Each number is 128 + 32 x the weight over its row's rms, rounded and kept within 0 to 255. Layers, rows and columns count from 0. Numbers have three digits each. The size before them is the row's rms in percent of the matrix's.

# up: layer 5 MLP up, 384x96, rms 0.19, rows 345-383, columns 0-95
# down: layer 5 MLP down (transposed), 384x96, rms 0.071, rows 345-383, columns 0-95
up345 093:143145171146147111110158132126127169127136157117151049151184122165127129147124181162197101148129181050110092115123130150151146124111078161116159140086104121102174129104052109093138131070094128154120124103075138148137183045109171138136073096142144145163111081084114129076141138124148181144
down345 090:139143166122153122142140164078133131129122142137150051135162087186179100118142128135213101103121129098152140058165131156111115136107098159114127159134093090078189133161066130121170121064095156155123191107164149145165150100137080169094105096126155112145081087060144091099119117112129178118
up346 092:083076153118170091184082175114162074077113128155118098176143149109117082117116132092143097153154172149079144116162130093129145132089121116156130122102114146105136168098172155104169117178164221143075081122117130135139110177124096137127123083165148163080137100104091172111147158116162211146
down346 095:222123065114110110133106084155087159138122119157106144102119094144115121132127164179121162127119164127104061093124145160118158159114123139170142103133141136159142090119118124098135105150159117128126187075099028147129125099177156101155146157124095109130108097194111077222091109151098099180
up347 123:166143072117086099118132133143134132097198097090141123105142080145106129088112115202068082149134115117201076130171146136135116155144138145150119109097103142097140038187086131186136134095107112132109140096151101075152149126113166183143131186136104167148073115122141119126156142138194180104
down347 125:133193083106091094131080111117143119112152118095103092161095131151100084088126160135091131156128132086179102109117198103106142176151177127133090119131104117049138130150139175172109122136166123167142071113149136062111152103119118108106175156189100146146160127120149072205127118184155191136
up348 119:121106159150111071134123082145175129096143162120113162152111189160150177159111113149107139149164075104113150172125151150100155180168110087094113072101158155172168147193138105118119200131121068140116138168128155065131081133156167097096134041125078145150166104128157139078097103122127134098
down348 134:096110158117170102148137068125157155166132103076128128139148116179171125107095086091139106160151109136162157177126076158128131126119131117158092116157100109190088110152098108122167127050172132166152139155100144052156109170105173080181178104137104169133135108098088112183140120163137042121
up349 083:127175171158163087115129109124074103099116110110102162068137119140099090133120161104087097166102086063161142123151068133176131078131175084127155145166152184154120202124160158109124198101118093124171141095094127096120121158136069100100122145169122139135140176105057109165114189110133129141
down349 086:196156076103147133083129082145176103074196121031090111161116123151114136171143132115138175091149126144166112123117171180093162141171097137103088138092118085143105060151111123139121120108185169113173188110139146134100126126136187143155151084093105137092151133179141097097107102092133127127
up350 110:087099139150097155116099098087112132179216124131142165160071161178133113172119099166167123152048148084087156151134089146042125129092117162158139125119092108127145122163139088122138128131114137149109177089140091169124174097056130138130123145166081162182127144196090119128133117093131158132
down350 110:116099152179076117115103112137102121175203085163140155142117143111127130161072106130104163124088135140103136149084066092114129178083062149177101152130183094087098106187140106133101147104146172159088163128156141125104121187116131161133117183075054116149103141174124127179150142074153138130
up351 080:139173138042180140133189155078159139075112094136061171084147139112125140160125172157129109098121137117148097141156138136154130112108198143129031145128173155165170107093150094137116142126115169106122205111091060137149083124139156077161150132165091107102082130120121109119135127126120110163
down351 092:150153124128099089106131090169094105139133157161184090212162151131110123077145122149150117183081148132114144145078128087074141166114123073138138109098143124044107133082066134168174165157085123107174147102135114117144173079203132141090111160140142115139145152110094130111157059133142169101
up352 086:145076140192144148085126194052172164146137104124107114108139174104148100068128165135135150151099089128111159153109116159164150087093078105171100140131161111125073125161142176091153084157128224088155094123162107128173099132118117160139107170158090097136095132133121150141127172150146121055
down352 092:139108115106150114116108143110160081118130155157166134144121187165106132184118126096138069120122134172151163031183122138076160132110157129114133103160138139151212138124066065134061109103139104162134166129084127082122179112119140078126160141095101145148180142038170125134119135106154143131
up353 075:114110155102137205143164130079103124115107130145156170139149056161141143135104164082145219157065130099158144187184130129160149067182096137091109182093128167097084117131140146190132115107113094140109068124065152166123124136143126123122071100178115136115129148130152156134122078159136113139
down353 078:162173144082096135009104114161084145140168112145158125151144138120124147156142140095126093080100121077122060133043133153122085160190163126153169087129070084102166125141146119127103165167157175143149130142145121122134113184147164069154133161137124143134127098110126084100166137105176127113
up354 091:178065165110117160144171096086068121153107108112108160098125206104125151091079143116113113124094122110095147163150144134107142153073096125125086146122126190151177168125120177156126167173120106173146141124129146072168123139139156099099110210122100080120116101098085144202126153158092125067
down354 086:115202060084092116117102139111139124111125165161124117117143083128121096163179136138134151151134163121201101133045078112162112103177130151103131128136127086095089178123103118163112121157088135075108119161135118168145126079154172169164085107157114178161108131160160081112161081100200171115
up355 100:071142165092115120069120149137090126174137130162157119107143121180142205150181065158201101154078139107085128145113107151176126104085083183126138114082046142125106157125098066107158122138126116127099141153151161102114186084192097115089135107148184125156122136124145144134131085125143140102
down355 104:108141165123138104120182152159103182131117099216156108131124124138153082107193112109168132164084087143112148080149145097183082113129154136135132102146130116151122193158142108107175104160149129073081175111121064058140120138161128119163094156156145107079101099068134078185147118104084151116
up356 115:128139174107148123129104162081132191154140096118122163079135121155172126137116095139097085121186189139170150157183102115108131157107078154096124168167153109052169160103117101116110102097081059138136149147076168126126137121132114025178143090170122094161106107130115111104133178134178131134
down356 118:149126152127117183166106118082143159120182112111116117144191139161157111097153086152138124138089097161176129020125076171109095120167139165056133141138146109087075125082106132105118098085092162107134134131119195154146194115157140127139132168045145130152142144128110135104125092119189107154
up357 094:173102123184145103091085111112086087144166094045173163078132127151168160142141129120162169132089155169118117129131076170126054121145128151134147095103074125076130099128105154149140145116034146153109176183126164107173137080117111162127119168130132128080160139128111090148157171177105120149
down357 098:088169173237176111123204119105093093144169119173107158099116152113128133071094107124081125109186110167097172110121072109145141099139139120155069124094086170145151101101098105157118115125171127203157103111084121119113148120094130139141105129145105118062185141125137074132151134163136137129
up358 109:154097121117123062104161153127123159177155139123082123137089072149169074135125086163137117115200119168134126075210082086138129176129145144122109133092156141154158096187122125156084088046065133122088090133134105168145124162110157136168158078154123149135133169118074132131117174132152140093
down358 107:149152132139103080130155210126124100148173118100079101105110088179119117086092094167107114141205152123162164095101161100155118158078141176164119046071147107147165155122182110156133122181086122138127134140159064154097115112096118170110119170155146120120110158093092132105093130091181169117
up359 097:129099073112151103099073139109121092156083157120173163159143134123141117130088153152191140166160136099138148105131115113187108168132169186084095134132131116099180154145084151117091176130096118096127114134184106088115174109150112061079141107113131105103077147145230152069135160095104079128
down359 100:117103085125109104085131108124116131181082162083098183159139165148111108078149115151093157171141153104138216155143085143170152129124145119116184162121132205117144080153128150099080136169171107119128103135173032096119142129109090087060141101139123119172121158125146149147095182117104134090
up360 103:186153113164156120127123100157131130103136100200110143174154100109037069138146159130117156176074134094186095139139160148130127119172134138106153099135184148058176146159085136099154102094112118178155173163163157115132170120123160122114099141065060108139130083124079164136144095103108121109
down360 116:169144108160168138149145114143049126105091123155146116108141129097072094192179125069140147133082128126165144144147168134119131127202118066106141129132179096093143129139129099108163108136133066146152153119149120117129153164074156077172133157076121095165122125212048108070145124099100148126
up361 055:166122136131156158137159063167136110168080150120105107063117144150072169091127149147161177076085089113130166134076133125163117137155094169154134130089095115113107133099057072114100107127115157164148150160146053132141172096142129127199127074093105100145150129182129101092129106200144109156
down361 048:166101153158152206155112098157156155182084113176135107129108090114114171141173139143173182136141096097177125101123088114092122125131110126101157184060102130111130158166034117125105095119123160185127184142141129132184154165110113065120073091119100123113126105177119108112071141123089129110
up362 101:097153164158150080092078155200139153149168062167145196094138144149132128125122126133123111113124163148117114193132151137098170140100107168107092140194093144114121120143105080087174193078123081137129106102147114154201156087141134131145135135121143158133112175073175094093152133166198144111
down362 105:146092154137173109079215078130088140124103149236131156123198209179142147101104149118083159107142167107105137171138101108105081126120126137146145155090131126137133117050078144111178108138140117089150101134172116096122124104097125124164081131132143130129102128139133105187121117182088107106
up363 092:167103143122099157107139187123140156104211163153178118129087093115099162081102159134150135130142126081087163144112143156136144124135121183184130107077179118076130110122180148127191146174133095122151125168088150141083101159100122147095180149176052127154126082088103147102063151086129140106
down363 091:127152092138089106149161133062095133127104116177149141122186116162134108168149113143095130138130142201093075136147114148165120146069064165087105137153120070156177133184115135082094185121151141151174029132061113148130092116142143158093166127112112143128077173141105144148132123173123097114
up364 076:060086136086177193157155163150152120112066092139170134131127110140116139107123019106130120123172145092089135143107097102113149137155072068131151128121092150165103183138103143118134139170147162188064197163172102127134141113121132156136111093161106079174139128141149129140144121191105120115
down364 083:232090159143117110120093081136088148139131162071038114159174159105107123101142136154165121145117133180145129092158154152098105091137193172119089108128167113096141080164134128163161103099087106095135076138189145141113092075143127086112147131160135129130147166144179128114088152115073151109
up365 090:150099131109126106143118110122087108103173164193127125134160156112046136096140126157091141103172116137102104146147144076111114183131187146119108090103162083059143187203159099093144135116102111110152100105145181183107099168137175168126124164053109144081098115136160135069135104166117121102
down365 094:131094153162122111188128135154063114131100104159164157172161120089101109104114119184118097184177130174129092133160175082076102151156135141078084091141108161085148080154196079128133104143108104147111111090098128171120171202127151127133131060134155112095100149159149169092162092151096108108
up366 085:067133108090148096089191122105143063124194167119138144148104114104164141120106219093084198110157126098070114136136139157121131104127165069065144132082149108109156183160180143156087144116137151149133116115177138083096165102114147132143183142135129114144126177140134130119085153133157152066
down366 077:141116121149115108038087080183127135160112120138076136122149156147092156184142066194146118143123142103131136138079114140195144176118136106129102138186178168114118150118107081177088142147138171079076126103170123119132121100136108127054129100106155140100068115128113144205184107111147123118
up367 096:093116136116125141147116155088174090091161116151115160096093129160133159159173123116134189058071161095134161125114102155113156141103122164085093152116154114074176127178172138089104116070103140172149135164172122170078115163193056105132150162081067112101103130135161108147127135108157066143
down367 126:067139132134105179163184114085163128147147115176112131067082112158124123151182128097134106098127107129114166094118065137127141067168142140151130132168100106135141122146102136116168109017158135155169154148131107119159132155081105164167138145146203146104103156109078136162079169081076101145
up368 128:138154099148168069148092156106118140126140110219137165062147146121147158132088090126097084173127117082122185117141119173087085153143098136150167163148164128117120141163067145159119149108117110144162099088130113147115217159095045085087079127077124116172109103084116138138124122092143123144
down368 117:069150147126111164097103101184178095128115063190092151112162102123124162141115134160142099079162119110110143151113152186151110173139156138141150171111123143102127137151096133103037113107093104137101170116131177116146134173097118170113148070090062178148101139085169127103136193069104121164
up369 108:081130101174134105120075108165128114133161184132189159107154137174139154112144081071230077093118117105075106185171152071109112174131129094081209145087080114121145171141135120149146101155109107138175115102122135171116114107146145121097148146126137151101146121092131113105104097110148083182
down369 110:163147136099115171137145134112065123148127155097189206140123117071115117144165069095189098166102129110131107226162153137155124192172090151140186102102142130089107088082158132158159123118101086163078118123131131090107114101176120147133116121179134144094101094119128122165070091110126103115
up370 120:113131120112152181146123072168152105185120134151105125116182120131106133139182148108090157158130170115136160137090152123148103055143124136077137118175088138147130106112205171095153086133106087128076105081090055141114146092063136124069105109099127097173177149147134130100219129133134161135
down370 117:133106106107121187085175108154154131186115128079103194145092104140152091167152125081070065184143210087171132145082138125182117117126107141101107101190138095071160128142166127100138094130163105141091086132108124135110128066086111120119130095140173155177110128126121133099171133146152172168
up371 095:146117125114117113169125137129176193088100151095134126136108071171136101090122093117049131117165157067109134107089083152107087120164165111139143115108114155207116224123139153096126089134102160147132135141152227146130168147101134074124110140144198111086136107112086125148120078121147120152
down371 099:120167107121123137110114116148021081075120130171125171130182175127114098086159157160133124182075102122115167145173111149105182119109131153154146127123128135081068068129166092099112177126128133137126146133135089161171081111155122205069161122082114104140135109159197152123130146088100135123
up372 087:140161061088134161097078105153140138074120147179133156127102152145120123112094132078090118142122152130160100159178088155155141095111191117132122111116141151080133110085197106085146154147142155127072089102172201113129132147130079153144111071174164177129184114071168083166137169140129171130
down372 089:156127121144096134143156160156110082169131059133114134141109142210083140166133136138147156112150075140105107178137135160146078102113120150092099161142154089116191107113110150088155058104187154183152133108127100171163060159132055157133088179156130112094114108066115138135150134125068097137
up373 091:119141093103111060148111118183155065160144094107166152102114096133177117165123198095179142077121143120083093157127142119141104127121079109106141145122143133069181115113096148133109110164190153097083160101166163147087207112101127110156126090174157115090154186143162118083142165127130097078
down373 097:122092165162108113090163104112099126122105074142143166135109138162142135126149153132092103167139120187137091109112101125080141170152135142135144117174125122113115164140138123133131160150176097127185166139112046172112157180130148070161102113109093143095091114124129057129168058247069131114
up374 135:121155111154094179120093112141117103225093136124116139101198178130106160205147139123124109118170134138147160154154094184101158133119118086151088115160094118165110095156145100103112135106205093064095106096127091109119163138124161177080186129144124091101101135118110131079123141059111151169
down374 123:166169131154126139155101110122101083162087151119080101147165170174103116187093153086142178133137113132099152124097053194127123118145168100136133104171075154177137126113068128087136148115140106047117070114147148069170126131104152140136157080183114141176054146163107136136158098127150127128
up375 079:127100089125124124175149099089099087145115152102164157113055129128121104075133117091193166066204128121118135118061134118128129158175087086126125082123116084087135137164137091096090107179159107080124134183144195145164132149123166084145134133147103171168123177127149151113072097182107132129
down375 077:086116146116117123072070170182137139131125144077122115102190123147111104162130183154126085148136117185139093144170171151154137139184198144125095167173106130033121098163126167116123105079046110099179136110123158165099139097114158136108094111105129158123098108101155151148120074122123132078
up376 124:115081095132087092079089121181112123159121116107090117174136160112123118186154095188130101097114068117163099146192157154124109083141153082075122133194159156109143089152118128117141159154123126166159089100143142158119109152109169156123076169202084078155104170145124124118184178114095146173
down376 128:153068124110094123108076083149099110130160138151163147140112135094120112184102059195103111144122096157170132138255168150094138100130134138055077129173149115148154133143111139118120138170108131138167081111134120107102098132112116132119093140126137095109096182173069172144139144094125128162
up377 100:131144112151138123096140129104078127165103118162160146060149117186161170141082140109137145072108097159108135154147130102152140128149114150097071129055084147071143140136193092079136114134118100070213123156104157113125182089169119128157140073111105094118120123058149184169182145120112150120
down377 101:135156156089119154147200141097131161148098130167151120088125101083170179121134103114089156090098050141138174126163147102106086165157058125157106117158070126118136147113203106163109070117141082101127118166138146139077093122137107080125146167120112107154110165192148109147180080078134170137
up378 133:051118134091138054104128125126099171144177173116107119145133085135163104130132082184109120165072190170181183089145164137115127146092109142123153103079119116099163163140093078090098095131103117143165112135129098150112120118126178173105149106140187129107154057140172141160081190102115100123
down378 134:103105125103145062140099215139118167159196131103119130130142108148156140148136091168073154130169168120123115157143169152132143147088088162098090125137086122102117108142166109176102076109126164163157098117114100101092161112073191155139096097201158172102160121130138059144061123085127143103
up379 102:129151109113138100168180141137054067087131121072117159110118144148142120137083145065090169169143096100112181133128165106093123111113094048153133052138149072169129085202146113124111110097146152117149124140105131134124140160120154058180112132158105114157164127166119162182150158110181101117
down379 099:124168100099143113135175161068105179078126124157117138152152110099147117157127122105121169134090091111150046078119093177176135114057130171128189202148132172096049127109188179138121150143127145106141151134179137096106120110158104149142100115153098088117134165065130117139144117101091164154
up380 089:092059139117167125153089082150155114095091133171109087173114197146171056145182132081143112128126096131127093149149220104089113137116130122175131173151124083137161123090109148123130143168123137165138077178143222125124101092138142132128127129148101160104110097105113065117135141145180170119
down380 082:145157092080143098149124090161081162120136122174167078116136156152110144116176160092072068129166127049154166156118175158124109126091167081173125144144131122040121108092129100173075121141137136192133109164126099122196172079174139125080109118118154109097146122108160159107118173102127142126
up381 081:158158056224146098128118140104153090144154135154137149123139159190106122103123168072122088116106116084140104124090130163126105087129127140103106093152145082141124159169128170112134129173154093188114054136079124147105145157103126124145118122129096190097122078164184094201092134122138190167
down381 106:118149100121198154114146168148191138022103121082138128121091154108115128150081102152112190145115099198075137174166165116139134093088118098134114133141107147125094080147115096128168174132121182119163124094132099144130138129151147140112103064176116160136157148138151111134138072175100102047
up382 114:142148185111095169095085139134144131148174137182094146157162126089159113166109106110158098150190193145090109142131106087114116138156050139169114144166177148083192126159137096099087120157154087117072113121107152098108123055151128094122111177106089076131123155173134121134134098122204102141
down382 103:078148163115156093107096147112111166138093110164079142114143107164125107110162146202161174152081097139122161119160137143051086051178117183159130131181128129081144176162158153152097111152130067110102044122131108085082180118138136100146100162146161136097136150119118104179125132161120117106
up383 105:162078135075128195137104085144133083146172140176120119149154187105116093179153117070131114108157124161147129139145112143083087194129128168140174076121139134097166102170101127184130161131161093148119154091096140140053122125121106118196150122156128164120041058085103109103139123122130136134
down383 103:125053102084148157123132055155068148100141101118115084110099175121125146137143154080126175129144125091121068126171151097093153130071112162167211105120106194136184129129139127125126107146145104150106175173151126149134119183201062122136144173129133135146096076130137128098089141114093106170